config = dict(
    n_layer=11,
    d_model=128,
    n_head=2,
    n_kv_head=2,
    head_dim=64,
    d_mlp=512,
    vocab_size=8192,
    activation='squared_relu',
    norm='rmsnorm',
    norm_place='pre',
    norm_eps=1e-06,
    positions='rope',
    rope_base=2780.0,
    rope_fraction=0.5,
    qk_norm=False,
    attn_scale=0.125,
    bias='none',
    tie_embeddings='early',
    parallel_block=False,
    extras=['local attention windows', 'gated attention', 'value embeddings', 'hashed n-gram embeddings', 'a smear gate', 'short convolutions', 'an embedding shortcut', 'learned residual scales', 'capped logits'],
    init='uniform',
    init_std_qkv=0.034,
    init_std_o=0.0,
    init_std_up=0.034,
    init_std_down=0.0,
    optimizer='adamw',
    lr=0.00283,
    beta1=0.9,
    beta2=0.99,
    weight_decay=0.051,
    lr_head=0.0162,
    grad_clip=1.0,
    warmup_steps=599,
    schedule='wsd',
    decay_fraction=0.84,
    decay_shape='linear',
    final_lr_fraction=0.0,
    batch_tokens=[8192, 16384, 24576],
    seq_len=4096,
    doc_mask=True,
    train_tokens=117300000,
    steps=8048,
    dataset='wikipedia_en',
)
Each number is 128 + 24 x the weight over its row's rms, rounded and kept within 0 to 255. Layers, rows and columns count from 0. The size above them is the row's rms in percent of the matrix's.

# layer 6 attention key, 128x128, rms 0.142, rows 21-63, columns 64-127
size [ 91 121  81  93  98 109  93 105 109 105  94 108  88  84 106  90  88 103 103 106  96 104 113 110  99  91 108 106  96 107 113  96  98 100  96 115 120  86  98 119 107 101 101]
[[114 131 146 130 141 142 145 105 159 108  97  95 112 135 132 118 112 107 111 129 122 103 148 123 100 110 104 126 152 108 152 140 173 141 147 115 122 141  95 139 194 116 127  81 136 134 113 166 140 134 147 141 165 111 122  91  90 153 146 116 135  99 135 145]
 [159 209 133 179 160 154 126 105 103  99 133 137 159 134  93 102 142 146 150 136 153 151 104 156 177 117 157 145 133  76 143 131 117 153 115 153  97 147 143 182  80 118  97  90  94 130 123 117 124 131 100 129 120 119 119 138 102  67 112 123 158 126  98 161]
 [108 141 126 113  94 141 152 123  68 123 123 170 110  99 122 133 139 120 138 133  76 145 133 103 160 118 127 131 138 121 144 119 107  94 104 123  87 101 137 152  72 146 130 142 131  69 145 136 127 122 139 155 150  85 139 114  97 165 177 133 107 132 104 106]
 [137 115 156 182 138 133 116  96 165 138 110 121 148 131 141 137 139 128 117 142 120 107 137 100  96 150 111 160 148 148 145 151 114 110 127 168 165 141 149 120 159 112 120 109 121 166 121 160  96 149 152 119 104 145 136 102 130 125 113 108 117 128 115 144]
 [142 144 105 149 135 160 140 162 114 145 133 138 164 164 133 138 109 180 114  91 143 156 121 200 153  95 153 111 129  98  94 114 138 148 138 124  94 144 110 108 117 124 135 116 138 158 160  75 122 131  80 163  90 141 108 155 139 117 117 126 187 124 141 110]
 [127 156 120 105 131 137 121 136 140 131 167 117 170 148 129 131 147 163 124  96 110 145  99 161 126 114 180 135  92 133 142 110  76 123 142 142 121  86 121 145 110 150 125 163  88 127 128 104 157 152 172 172 119 142 166 154 135 124 112 130 100 143 108 136]
 [171 104 115 138 154 151 159 159 129 135 137 129  95 128 121 138 175 126 111 107 132  93 129 160 154  86 114 161  74 106 115 153 133 177 136 154 130  96 113 119 162 165 124 194 125 107 135 120 144 147 151 135 126 136 156 156 145  94 128 134 137 167 126 154]
 [143 196 151 174 145 121 105  98 141 126 136 103 153 131 146  76  97 142 148 168 157 131 156 109 122 183  79 147 132 141 132 102 144 178 137 158 122 110 160 146 109 104 126 110 107 120  91 139 153 137 134 106 118 131 120 142 145 130 138 119 100  84 107 137]
 [135 138 122 116 153 170 147 131 137 120 133 130 158 158 153  97 113 166 141 156 153 145 115 169 118  66 128 162 118 153 114 119 128 107 114 152 119 134 176 146 101 168 114 136 110 123 126  95 115 138 153 107 102 138 143 140 187 102 126 165 122 147 103 143]
 [139 126 137  93 139 158 132 152 106 109 169 129 109 142 113 125 143 144 117 109 131 123 105 158 157  56 148 134 122 113 132 161 122 172 126 142 166 119 118 120 102 123 131 132 112  96 143 143 128 136 177 156 148  96 138 134 118  87 140 168 151 179 116 132]
 [174 100  90 159  92 144 137 183 153 152 100 120 103 124 123  98 138 106 137 148 124 142 141 138 125 130 141 138 110  98 126 138 132 157 149 110 114 129 115 128 185 182 135 127 143 118 144 114 123 126 146 108 136 148 139 124  97 128  73  96 140 144 124 144]
 [146 167 169 126 144 134  96 109 137 148 161 150 111 119 153 142 159 174 124 124  97 129 131 133 149 145 155 135  64 158 133 119 132 100 132 168 128 101 121  95  60 144 110 157 113  89 117 123  91 124 136 121 134 133 151 158 151 129 126 152 105 135 126 126]
 [129  74 121 146 130  90 138 113 164 141  72 117 110 133  99 104 102  68 174 169 146 132 104  89  85 123 134 124 174 139 161 120 142 116 164 134 138 150 128  94 152 113 124 105 138 127 129 149 141 114 151  63 144 143 124 118  99 107 100 109 120 108 123 131]
 [144  86 124 126 111  76 131 104 162 122 104  99 102 118 104 102 110  68 159 172 100 125 120  67  93 125 121 145 163 137 171 142 130 123 132 123 143 107 143 124 138 119 133 132 113 121 111 164 171 126 154  86 150 137 128  85  95 103 102 123  90  89 127 110]
 [162 146 124 117 157 103 125 105 143 126 133 108  96  97 111  94 126 151 138 126 107 164 125 124 113 123 126 124 104 103 113  89 170 105 116 119 111 127 130 116  93 156 139 121 146 114 124 147 119  94 108 139 102 113 138  97 153 172 121 147 101  87 132  99]
 [105 176 165 115 140 147 156 104 140 115 124 159 119 131 149 101 128 153  87 183 133 122 140 123 102 149  91 131  96 128 138 119 153 156 103 170 117 150 142 101 156  93 140 118 127 130 108 125 121 152 112 105 106 140 126 148 173 122 106 137 103 140  81 114]
 [116 146 151 107 135 137 135 107 145 145 153 157 147 106 204 138 114 164 142 109 153  98 108 121 125 113 115 130  74 161 126 124 134  96 134 166 128 105 134 112  54 115 107 129  92  96 117 137  97 121 124 107 108 137 147 170 161 121 155 154 102 137 112 132]
 [196 178 144  68 126 120 116 112 135 118 137 105 113  83 129 112 117 135  91 185 115 123 110  97 131  98 150 196 141 125 150 129 137 138  78 139 105 139 132 117 135 140 123 132 121 104 154 150 125 147 115 126 136 109  98 113 145 115 144 150 107 162 134 140]
 [138 124 119  79 148 142 133 141 133 122 141 138 122 125 123 179 177 153 109 117 146 147 115 136 136 107 181 113 120 128 104 102 110  83 117 139 112 119 117 111 154 163  98 139 149 122 143 135  97 111 115 140 126 123 120 126 153 143 130 180 144 169 139 150]
 [142  98 147 144 121 147 114 147 158  72 125 120 139 150 101 108 145 120 130 103 154 139  84 168 118 142 159 143 152  96 117 132 153 132 128 117 147 191 171 116 127  95 135  99 126 124 126 125  97 142 138 104 123 153 109  97 131 124  59 132 144 136 128 137]
 [145 161 128 129 123 136 108 144 128 146 121  96 146 117 138  64 114 121 104 164 121 122  93  98 117 105 155 180 157 134 157 139 101  93 116 116 135 145 144 121 119 117 108  84 141 107 170 129 121 166 128 122  94 159 112 101 157  55 120 130  90 138 141 109]
 [137 117 128  98  40 145 138 141 142 127 127 125 147 113 147  99 120 144 141 136 105 138 136 122 106 121 108 143 145 131 134 160 101 134 149 115 126  80 127 133 137 187 170 113 101  87 131 128 148 154 154 136 113 128 135  97 132  94 107 128 105 118 158 119]
 [155 101 131 133  94 141 136 131 156 131 121 145 170  98 140 151 140 142 145 131  73 164 156 127 109 143 158 114 118 140 140 170 101  93 138 119  86 125  92  74 122 132 138 101 129 152 157 145 125 115 111 147 100 127 137 111 138 152 110  90 108 131 119 117]
 [105 123 125 165  99 129 143 125 122 141 111 181 185 127 119 159 149 132 146 137 126 132 132  83 107 160 116 107 136 147 140 161  67  58 134 147 100 159 131 139 123  71 117 102 135 145 129 146 121 110 109 169  97 179 130 116 139 121 144 123  78 138 109 115]
 [ 87 147 105 164  69 141 132 121 178 157 121 103 133 138 128 128 118 117 145 153 131 170  62 134  98 129 142 136 162  91 111 122 124 112 145 129 119  95 119 169 102 130 145 147 143 159 129 106 136  98 119 130 119 171 149 129  96 150 128 121  98 131 106  94]
 [103 143 132 117 112 150 148 110 127 145 135 117 131  91 169  98  92 133 129  96 102 101 142 131 124 101 110 184 158 106 126 116 141 115 106 121 127 126 146 159  94  87 138 100 146 139 131 105  95 125 138 118 125  76 135 132 134 156 170 113 127 127 128 133]
 [ 97 146 114 124 105 122 121 135 197 160 122 180 151 108 137 118 128 140 130 112 137 135 100  95 143 101 157 133  87 124 130 123 145 121  93 170 119 100 119 157  90 115 136 133 114 112 181 124 136 115 134 139  97 102 154 156 121 121 136 136 115 130 100  97]
 [147 137 134 117  82 135 120 130 122 158 143  93 130 124 123 161 143 120 138 173  78 121 132 123 140 149  98 121 122 119 101 170 120 170 142  78 139 112 103 144 139 134 115 152 109 142  84 172 154  85 121 164 179 128 129 134 100 144 169  79 148 119 136 154]
 [135 123 132 122 141  87 139 147  85 108  99 134 137 136 132 157  98 142 134  70  86 116 145 143 113 121 171 101  95 179 142 118  91 101 170  82 160 157 115 116 105 118 107 140  98 140 128 118 141 143 157 149 151 119 163 136 143  84 139 129 160  87 140 118]
 [142 118  92 157 127  99 150 135 134 129 133 105 104 129 136 111  86  97 156 141 127 111 179 138 111 143 102 113 128 119 129  89 155 145 125  63 120 131 122 118 144 140 124 115 122 155 137 109 176 118 133 102 129 111 126 112 106 130 105  76 158  66 137 117]
 [160 101 124 117 153 125 140 138 179  79 126  99 153 160 129 124 113 105 141 152 130 107 147 104 102 140 132 116 132 132 170 116 105 155 157 155 165 124 140 126 125 138 158 130  80 160  97 141 162 146 175 118 134 143 124 107 117 104  78 114 121  83 121 145]
 [122 149 122 132  95 121 102 147 121 156 111 112 139 119 138 116 114 123  92 170 119 117  97  96 121  92 146 165 154 141 150 125 112  70 109 119 146 140 141 114 119  76 107  85 136 117 170 133 134 159 137 150 102 164 106 101 156  86 132 140  90 154 119  72]
 [141 125 103  99 120 112 124 117 107 151 125  97 154 143 146  97  69 173 117 123 136 167 124 112 125 107 144 130 155 154 100 102 136 108 128 116  92 117 125 161 123 125 146 111 129  93 134 104 123 153  90 160 106 129 104 156 129 148 143 171 116 106 176 132]
 [165 131  80  99 143 161 109 152 156 134 119 124 170 157 101  92 133 131 137 153 158 128 122 144 124  93 140 109 156 164 116  86 117 171 168 149 142 104 132 129 166 166 125 157 119 122 154 114 162 122 123 128  97 187 143 152 141  81 112 118 130 129 125 196]
 [118 118 131 141  85  92 138 101 104 153 102 125 117 108 160 114 100 116 127 109 138 144 143 103 136 140 117 140 152 103 113 153 143 140 103  97 124 141 146 148 133 105 132 105 164 133 140 135  97 118 111 128 142  93 121 101 103 148 178 126 140 105 156 102]
 [123 131 172 112 124 129 104 125 112 139  58 160 122 136 120 141  91 133  91 155 121 158  93 118 155 134 131 139 165 127 133 147 111 116 123 151 125 137 105 131  87 124 117 164 103 115 129 159 144 136 152 130 123 108 107 116 126 123 122 140 118 136 125  88]
 [163 151 164 106 123 135  71 117 103 140 163 122 118 104 158  97 152 148  91 172  92 131 117 100 164 160  89 143 148 127  98 137 136 111 104 156 134  92 109 115 143 128 163 171 111 105 137 129 121 131 102 147 107 173  97 150 168 136 131 134  77 127 144 171]
 [172 140 108  82 153 123 132 117 123 121 162  88 106  98 112 122 154 117  95 137 110 121 122 111 124 161 139 117 119 117 152  96 150 146 154 122 110 105 118 113 177 164 168 113 187 131 170 126 129 111 113 120 175 104 108 137 117 152 150  98 148 128 152 162]
 [138 114 124 101 162 136 162 163 125 119 119 127 155 146 145 127 118 150 128 126 148 159 123 137 131  82 150 120  88 175 135 142 106 106 141 129 131 147 131 148 110 143 125 140  95 124 134 105 135 151 167 133 108 113 155 116 174  70 115 138 131 126 132 144]
 [140 164 124 158 176 194 119 141 107 131 116 140 137 145 107 104 147 130 114 142 159 109 133 152 150 112 110 146 145 130 117 121 132 115 157 174 134 148 121 108 127  86 108 123 136 130 155 123 113 111 105 125 110 146 122 142 168 107 130 115 152 183 107 173]
 [126 148 130  80 144 110 125 113 124  99 181 124 129 123 143 115 141 126 167  89 166 113 145 113 113 113 164 113  73 124 149 115 135 103 117 141 108 185 113  82 152 134 121  83 144 122 157 140 103 136 143 121 137 114 132 123 142 112 126 159 140 121 111 167]
 [114 159 138 121 142 135 164 130  97 124 124 155  79 134  97 184 165 145 115 128 133 149 118 135 165 102 132  98 116  95 120 141 145 138 117 149 116 149 130 189  94 157 118 146 124 115 127 138 120 105 120 164 161  98 159 130  72 128 175 143 159 144 111 105]
 [ 98 117 113 118  95 102 125  82 128 164 100 139 159 118 147 138  89 127 141 112 138 153 112 122 121 113 151 109 140 128 125 103 130  98 105 121  85 142 138 103 162 129 102 110 181 107 118 129 121  93 124  85 123 127 131  98 110 130 153 132 123 128 141 116]]
# layer 6 attention query, 128x128, rms 0.144, rows 22-63, columns 64-127
size [ 98 114  91  99 108  91  94 104 100  96 104  93  91  99  93  87 101  99 110  94 100 108 112  98  89 109 111  93 103 103  97  99  95 101 111 114  86  93 110 116  97 101]
[[109 184 128 118 159 162 122  90 120 107 141 149 124 139  95 152 155 145 106 136 169 135 117 151 159 105 173 147  94 137 128 131 141 165 160 172 109 157 124 122 106 109  94 144 151 116 139 133 107 137 132 122 164  85 122 151 119 158 116 154 127 150  79 177]
 [132 115  82 107 143  89 139 131 121 110 103 137 142 134  96 125 124 114 177 113 139 142 146  75 114 144 161 146 130 157 158 110 109  85 142 149 119 159 155 124 114  92 116  99 180 113 160 165 104  95 135 134 161 144 120 114 118 143  88 122  95 155  82 139]
 [117 137 108 120 119 134 174 115 170 105 124 137  97 107 125 147 114 102  94 166 116 171 134 110  94 119 157 103 110 125 134 144 164 106  89 106 142 117 115 104 119 197 127  94 132 142  92 158 141  94 129  80 177 130 137  84 125 152  97 135 104 115 147 118]
 [118 133 131 134 104 124  98 147 139 112 122 135 162 170 111 123 120 167 106  99 136 128 135 144 122 102 142 102 187 144 121 115 137 159 131 140 120 109 100 126 152 127 136 122 127 138 140  63 125 142  99 121  81 116  80 126 130 110 121 133 165 105 180 113]
 [144 145 121  81 106 139 125  95 131 157 117 131 118 153 164 111 159 150  90 138 124  97 124 141 161 126 139 117 156 109 117 178 156 159 122 147 143  98  86  98 138 135 145 123 118 105 123 141 147 116 140  96 152 106 123 164 164  79 114 132 142 149 134 103]
 [141 141 126 112 121 152 128 113 115 153  99 128 131  94 105 157 136 153 105 130 116  91 136 147 164  78 149 148 121 109 118 144 141 127 125 150 138 105 106 126 129 124 144 169 133 113 124 138 101 120 167 152 127 107 147 151 129  80 163 156 138 171  97 129]
 [ 95 174 140 131 126 141 106 105 121 119 126  98 100 140  96 166 130 126 130 103 155 179  87 163 117 104 128 107  88 128 119 167 126 136 177 131 136 134 138 133  70 147 125 114 118 133 132  59 135 140 114 138 128  85 125 144 129 118 144 144 129 100 137 180]
 [142 131 130  75 148 132 124 102 137 120 138 131 146 173 168 142 106 164 136 135 153 104 110  92 144 121 128 144 152 110 138 172 146 154 121 138 150 128  77 119 147 120 146 150  99 128 111 151 132 117 142 136 136 107 132 159 152 117 122 123 171 147 131 112]
 [121 123 134  62 117 149 130 109 135 104 104 163 127 137 128 168 137 140  96 142 144  86  97 139 158 111 154 137 124 128 118 154 112 175 111 145 161 123 112 122 132 150 160 160 104 107 132 172 131 133 163 164 168  80 139 183 118  99 136 163 148 150 102 121]
 [200  98 117 125 120  97 120 154 144 142 156 133 123  98 147 100 136 120 146 124 149 105 187 177 115  91 135 153  97 116 124 100 123  96  95 139  75 110 107 127 157 130 147 117 112 148 138  80  80 123 129 128 108 121 109 146 148 148  96 137 134 130 110 110]
 [128 126 141  75 129 138  76 121 109 145 149 127 113 156 158 156 163 133  81 149 121  95 112 141 138  96 117 127 153 157 130 159 131 155 139 155 142 147  79  95 126 186 142 131 102  97 121 128 115 118 152  97 147 134 143 151 112  85 138 107 156 113 136 123]
 [135 124 124 131 151 119 163 140 125 127 151 107 147  85 120 155 123 100 175 123 138 135 107 110 126 124 138 171  58 119 132 131 100  98 136 121 111 145 169 159 101 130 112 143 143 149 142 151 125 137 144 178 148 127 165 123 116 152 131 145 112 136  96 174]
 [134 116  96 128 141 116 162 130 129 144 133 129 102  92 127 128 131  86 158 143 134 141 104 109 137 157 129 148  70 123 124 137 118  97 124 115 118 133 176 157 108 120 120 144 140 125 134 173 138 109 147 143 162 132 154 111 123 142 132 141  98 140  94 150]
 [157  99 113 129 164 112 114 148 162 113  82 134 103 137 155 139 143 102 127 147 165 119 104 114 122 120 142  93 133 135 134 166 141 163 129 166 162 114 140  99 141 146 146 164 118 126 133  56 169 167 114 133 133 142 106 156 107 143 126 147 139 104 131 159]
 [136 151 159 159 123 151 139 123 116  99 113 143  57 100 138 154 128 127 127 145 154 168  68 155 137 128  94 138 103 113 100 131 104 145 141 107 153 142 145 161 113 150 168 106  90 132 118 115 138 118 143 136 161 126 144 130 137 120 143 143 120 135 106 145]
 [117 151 141  75 154 129 102 107  83 120 117 105 126 125 194 162 133 144 139 139 143  79 124  95 152 114  96 142 139 145 139 144 114 152 148 136 130 153  75 118 135 160 138 144 125 126 123 143 130 104 105  93 164 111 134 155 133 123 158 112 141 122 108 134]
 [127  98 161 164 117 146 105 157 126 140 131 106 123 145 118 121 134 133 123 115 152 125 110 160  95 170 138 123 136 144 128 137 114 110 142 123 149 133 149 137 122  96  91 109 110 121  90  66 137 139 129 105  93 121  89  86 163 125 128 145 106  78 156  94]
 [ 99 159 196 107 125 129 109 157 144 118 145 117 152 127 125 140 139 181 127 126 130 104 122 133 127 129 134 117 157 135 163 102 117 137  96 152 121 132  76 106 157 177 116  93 131 141 122 145  92 142 101 107 132 143 135 169 114 161 131 153 127 136 119 108]
 [132  82 127 142 122 102 130 132 171  77 136 135 125 123 121 109 152 127 124 125 104 157 124 126  97 151 112 119 132 135 108 113 147 129 102 114 196 150 150 120 164 137 140 114 107 137  84 164 143 105 108  92 119 150 121 116 149 152  98 128 154 135 153 128]
 [120 113 116 146 127 114 147 124 166 114 152 103 121 124 155 139 125  84 108 146 122 132 137 141  85 109 138  98  84 136 153 162 118 160 123 112 143 123 126 113 115 134 108 103 110 135  99  79 169 107 134 106 136  77  96 101 174 154 128 128 112  89 151 134]
 [160 143 151  83  76 137 134 119 150  93 159 131 174 145 170 168 125 125 120 161 111 158 151 143 121 107 151 148 129 104 166 145 106 141 103 109 130 115 119 129 156 147 147 136  97 115 125 102 132 165 130 128 109  92  97 167 145 134 102 138 139 122 142 130]
 [159 164 128 133 128 150 127 123 139 132 153 127 119  94 149 123 110 144 149 164  74 160 155 111 105 118 116 145  94 130 145 130 119  94 124 117  66 133  95 141 125 134 144 109 130 133 134 140 108 119 127 126 132 121 117  89 159 159 123  79 113 132 143 145]
 [110 165 121 132 130 159 140 125 102 122 152 137 125  96 109 127 115 100 144 149 107 174 104 118 101 126 102 154 121 122 134 148 117 132 156 115  94 155 118 159 124 100  98 109 170 139 126 138 128 117 107 106 187 137 107 100 129 168 130 123 100 150 125 125]
 [126 145 118 107 164 131 156 118 134 105 122 127 131 111 170  94  80  73  98 124 115 138 126 128 156 100 137 177 132 141 126  92 113 141 163 179  95  94  90  90 134 139 149  90 157 128 131 101 130 121  99 148 151 159  98 148 156 177 145 145 128 146 124 145]
 [115 121  88 159 137 145 122 107  95 113  93 130 108 143 129 118  96 138 170 132 122 143 139  61 117 150 132 136 141 112 116  75 131 125 132  93 139 132 124 108 138  98 133 149 146 134 131 130 123 106  82 132  97 116 100 117 137 150 108 143 159 131 135  75]
 [126 174 123 101  83 159 102 131 123 133 111 130  95  98 190 107 100 117 146 157 131 157 131 121 163 103 109 141 124 161 115  98 142 148 127 119 114  83 108  86 145 158 111 103 130  93 127 118 116  99  93 123 155 126 116 166 148 126 146 139 115 106 128 111]
 [116 100 107 132 128 121 136 142  87 127 116 154 145 129 104 107 113  88 103 120 162 119 149 132 156 103 132 129 168 161 141 103 148 116 105 144 130 177 161 132 143 136 132 126 137 151 134 108 104 156 116 116 112 161 125 106 158 114  75 154 117 162 129 141]
 [151  91 105  87 139 126 123 135 132 141 118 167 111 178 158 110 158 153 133 156 131 117 150  99 183 152 138  71 123 141 143 160 128 149 124 107 126 143 128 154 115 115 121 160 110 112 133 173 163 125 128 102 114 122 150 113 136  90 113 101 157 134 123 119]
 [148 114 101 166 109 109 149 163 174 160 121 107 140 149 121 108 117 132 163 112 142 153 177 144 111 174 142  82 115 120 127  99 156  94 120 103 129 114 168 147 128 104 136 103 112 146 147 105 158 110 128 134  63 130 149 102 143 129  92  70 132  91 152 143]
 [158 134 111 138 151 107 164 113 141 154 158 116 135 134 139 122 162 117 147 149 154  82 149 117 125 158 143 118  97  98 120 159 146 113 102  96 135 118 164 146 136 101 109 135 132 141 105 182 135 135 156 107 139 114 165 113 165 129 115 131 117 144 121 103]
 [ 99 100 122 152 110 100 155 125 125 111 136 115  98 136 132 129 131  65  96 152 123 114 122 122  93 107 111 117 115 152 155 134 123 157 144  89 141 119 140 112 127 112  93  82 161 122 106 105 189  99 126 127 162 112  94  90 171 137 138 132 110 128 155  94]
 [136  85 130 144 108 119 103 154 119 116 123 138 132 157 128  96 116 127 105 112 129 159 108 112 128 132 107 114 203 159 116 100 112 151 126 120 130 129 139 131 142 111 135 122 127 110 156  79 128 145  92  95 104 155  74 117 124 112 109 122 144  96 203  98]
 [127 148 175 116 160 139 164 128 144 162 134 124 158 137 150 102  74 135 122 140 171 120 149 149 124 113 142 138 131 110 138 139 116 131 132 121 148 108 142 128  97 127 125  82 112 121 153 116  95 167 181 183 136 109 140 197 146 137 139 131 134 127 149 135]
 [104  88  85 132 124 132 110 133 116 106 120 143 131 127 114 119  85  91 138 112 110 175 128 108 133 140 138 111 144 165 125  84 119 114 141 136  87 131 136 116 131 135 113 140 131 128 136 111 124 127  82  98 120 151  97  85 101 178 119 158 112 104 139 118]
 [117 140 117 150 143  94 127 169 101 131 160 122 139 161 145 140 173 121 121 130 174 113 119 176 110 130 140 112 126 108 124 133 101 164 150 134 144 164 150 177 145  97 156 148 118 161 130  77 168 126 162 134 110 131 138 118  98 115 148 112 157 112 111 169]
 [113 170 171 163  86 142 130 105 117 122 123 109  97  81 112 135 139 140 106 125 163 113 110 146 107 149 124 125 138 121  94 140 130 149 129 133 151 159 105  90 155 144 115 121 116 115 111 131  87 136 158 113 121 128 103 153  91  92 140 166 103 113 133 157]
 [158 121 152 165  62  99 118 155 159 160 144 142 116 107 104 134 108 155 135 104 142 136 117 157 149 127 133 159 162 167 138  82 108  95  81 141  90 111 120 133 137 135 122 138 126 156 141 111 112 145 112 107  74 138 125 104 125  94  99 146 100 149 149 104]
 [150 129 135 102 129 105 131 111 138 131 128 153 118 155 169 131 125 185 152 144 133 128 133  96 171 117 139 118 126 120 120 182 158 137 106 124 141 124  96 144 148 125 121 156 113 102 103 158 158 118 108 115 137  68 139 146 153 123 112 109 169 151 138 119]
 [123 150 169 143 168 113 136 131 108 120 143 120 165 105 119 138  95 143 138 135 153  90 142 118 104 106 133 150 144  93 139 155 126 142 101 118 145 129 115 137 104 105 118 138 129 136 136 126 119 150 172 213 122  93 118 162 118 115 139 134 155 142 104 141]
 [129 107 162 154 110 162  74 119 146 124 106 112 142 148 147 146 148 132 145 129  87 123 116 125 117 153 113 137 132 119 152 166 130 112 124 123 160 102 139 110 127 115  83 141 108 103  93 148 128 140  86 105 128 137 131 137 123  97 137 108  87  94 127 109]
 [126 134 124  90 143 153 127 148 109 129 109 141 109 122 147 147 130 103 124 143 168 127  78 160 167  94 133 150  84 127 124 148 127 135 146 174 134 149 112 129 106 125 114 136 115 130 136 195 115 117 145 135 169 102 162 161  81 147 143 156 125 168  73 125]
 [103  94 101  98 133 136 104 132 110 101 146 127 139 142 151 148  95 119 142 108  99 165 109 111 159 120 127 134 123 169 122 124 106 129 151 164  72 143 116  97 119 180 117 130 136 145 145 134 119 120  74  81 150 154 123 106 109 144 131 162 108 136 124 141]]
# layer 6 attention value, 128x128, rms 0.14, rows 0-9, columns 64-127
size [ 84 102 120  97  90  83  77 108  92  87]
[[103 150  84 153 122 147 133 131 126 151 122 124 143 119 148  96 140 167 123 130 135 145 133 199 165  98 113 146 139 130 116 104 122  83 157 109 105 117 141 146 139 144  92 129 173 131 159  48 125 112  91 125  81 161 127 130 148 118 149  93 107 124 132 160]
 [140 142 149 181 181 188 145 137 128 121 125 142 133 136 132 134 110 124 109 150 157 100 115 163 143 114 139 140 104 124 134 159 142 139 107 176 145 133 130 127 124 117  79 121 131 133 115 114 116 149 145 128  96 144 115 124 175  87 116 159 100 175 113 161]
 [123 132 143  96 161 118 137 134 169 106 144 143 172 178 154 129 131 185 153 121 121 142 132 163 115 152 139 109 137  87 127 125 122  95 127 159 151 152 118 161 115 147 153 116  63 157  83 112 127 132 176 128 137 143 118 124 108 131 102  95 155  98 132 117]
 [ 98 117 105  82  48  80 114 124 167 131 108 155 123  98 119 105 106 105 152  95 117 159 134  90 107 115 113  96 139 132 133  74 120 107 124  89 106 130 139 156 110 142 171 115 137 102 160 141 149 114 103 140 153  95 144 114  99 148 114 136 136  98 122 100]
 [131 152 138 168  94 140 132 126 157 104 137  72 111  93 124 142 162  86 129 122 104 109 163 127  83 118  97 130  96 116 147 133 124 133 120 111 157 111 163 134 128 118 127 105 113 143 115  93 161 132 153 127 140 104 133 109 146 132 104 117  98  96 117 127]
 [124 153 102 164 165 154 142 148 142 140 116 130 158 149 155  99 120 148 123 139 142 153 135 168 142 115 120 137 146 120 124 100 138 103 130 161 100 148 129 138 144 146 117 121 164 139 126  67 120 120  89 122  59 167  96 113 146 138 106  85 133 115 139 165]
 [133 115 163  99 137 130 114 127 118 132 110 136 108  89 118 129 115  93 126 151 123 117 144 104  65 159 101 137  85 123 138 143 119 111 133 152 119 175 154 147 131 108 135 122 122 145 134 202 102 110 121 124 188 146 150 128  96 171 163  98  69 139  97 117]
 [157 154 131  91 157 115 127 124 128 131 147 138 151 155 146  99 106 147 113 167 108 128 108 147 150  84 132 133 116 114 129 130 114 144  84 140 131 101 103 182 127 137 124 135 114 135 131 115 166 139 138 156 110 152 151 155 134  92 105 126 130 108 133 149]
 [129  97 150 101  98 110 109 116 177 136 105 136 117 117 153 147 116 113 143 136 124 172 131 133 102 202 108 107 112 158 115 104 139  83 149 127 164 144 156 131 136 131 148 140 105 142 101 160 108 101 153  97 165 149 148 136 116 174 155 114 108 118 123 138]
 [132 112  74 141 135 113 136 160 129 141 125 150 152 163 113 118 120 164 138 120 146 173 121 150 161 118 135 113 172 149 111  99 135 102 161 118 113 134 122 119 144 154 135 125 149 126 151  83 135 112  94 145  74 153  93 120 125 105 129 124 178 115 152 151]]
# layer 6 attention output (transposed), 128x128, rms 0.142, rows 0-9, columns 64-127
size [ 91 106 113  94  96  86  84 105  87  92]
[[166 119 152  94 111 120 135 127 126 175 115 139 132 136 134 145 151 132 151 135 144 110 135  83 114 135 133  96  98 104 124 148 123 163 160 141 151 120 165 149 135 129 142 138  99 141 133 156 131 118 134 120 180 119 152 143 117 113 115 120 144 166 103 106]
 [125 115 111 109  78 133 118 127 137 124 109 142 129 139 132 120 138 161 153 127 108 178 124 100 147 137  96 100 151 159 131  82 126 119 144 116  91 151 151  90 143 100 154  89 139 134 150 108 159  80  79 127 162 139 149 117  92 180 115  95 124 118 133 129]
 [106 123 134 126 156 162 122 112 132 105 136 118  91  72  98 126 113 121 113 109 133 112  95 124 129 124 113 138  97 151 158  97 117 141 135 128  86 130 145 144 143 136  92 160 184 102 179 120 110 182 131 121  93 123 132 130 143 117 136 170  59 137  98 144]
 [117 154 146 156 179 145 175 138 104 148 130  94 153 149 143 154 133 127 103 128 138 109 157 162 116 129 143 149 124  97 143 183 136 137 130 164 158  81  78 120 143 121 120 149 154 133 106 114  81 156 153 120 111 139 113 136 153  98 175 128 125 170 134 149]
 [100 130 126  82 169 150 127 141 101 139 127 147 174 156 132 146  80 178 124 104 156 168 122 102 154 103 129 100 149 109 126 113 110  95 149 176  78 147  89 111 119 139 146 123 121 126 174 123  79 143 110 125 126 178 144 139 117 140 164 153 149 137 122 132]
 [116 113 167  79  84 120 160 123 151 145 124 148 135 107 118 158 148 148 144 135 141 116 134 120 135 140 142 102 112 144 160 140 115 162 152 116 127 123 144 135 114 130 132 115 110 136 155 190 145 140 128 133 183  97 173 146 103 152 155 141 118 158 105 102]
 [127 106  89 140 117 125 100 129 154  90 107 158 127 147 160 122 144 127 124 136 101 154 115  89 138  96 125 105 166 165 128 107 151 152 114 148 158  71 120  73 161  99 117 141 129  96 133  71 159 127 127 102  86 138 106 162 151  75 120 147 157 110 182 111]
 [113  97 121 157 110 137 138 146 181 120 131 144  88 138  88 134 116 167 116  83 126 136 101 143 110 153 143 104 125 102 142 122 132  90 167 116 120 123 147 150 118 150 117 150 149  91 133 118  92 142 128 113 147 136 141 133 112 155 129 173  80 161  84 157]
 [133 113 114  99 119 155 125 132 116 121  96 143 129 117 121 124 132 116 119 164 120 101 117 105 151 108 153 116 113 126 174 119 115 179 101 166 132 107 137 116 141 114 107 147 145 117 177 117 136 184 141 144 103 108 102 168 139  83 126 146 154 122 119 125]
 [128 149 156  95 136 128 161 101 127 133 125 107 117  91 147 141 133 109  96 137 124  88 135 133 111 142 152 144  81  90 136 151 112 140 142 109 139 152 118 139 116 122 130 124 126 121 109 211 117 168 162 111 179 109 152 155 124 139 128 136 100 150 104 122]]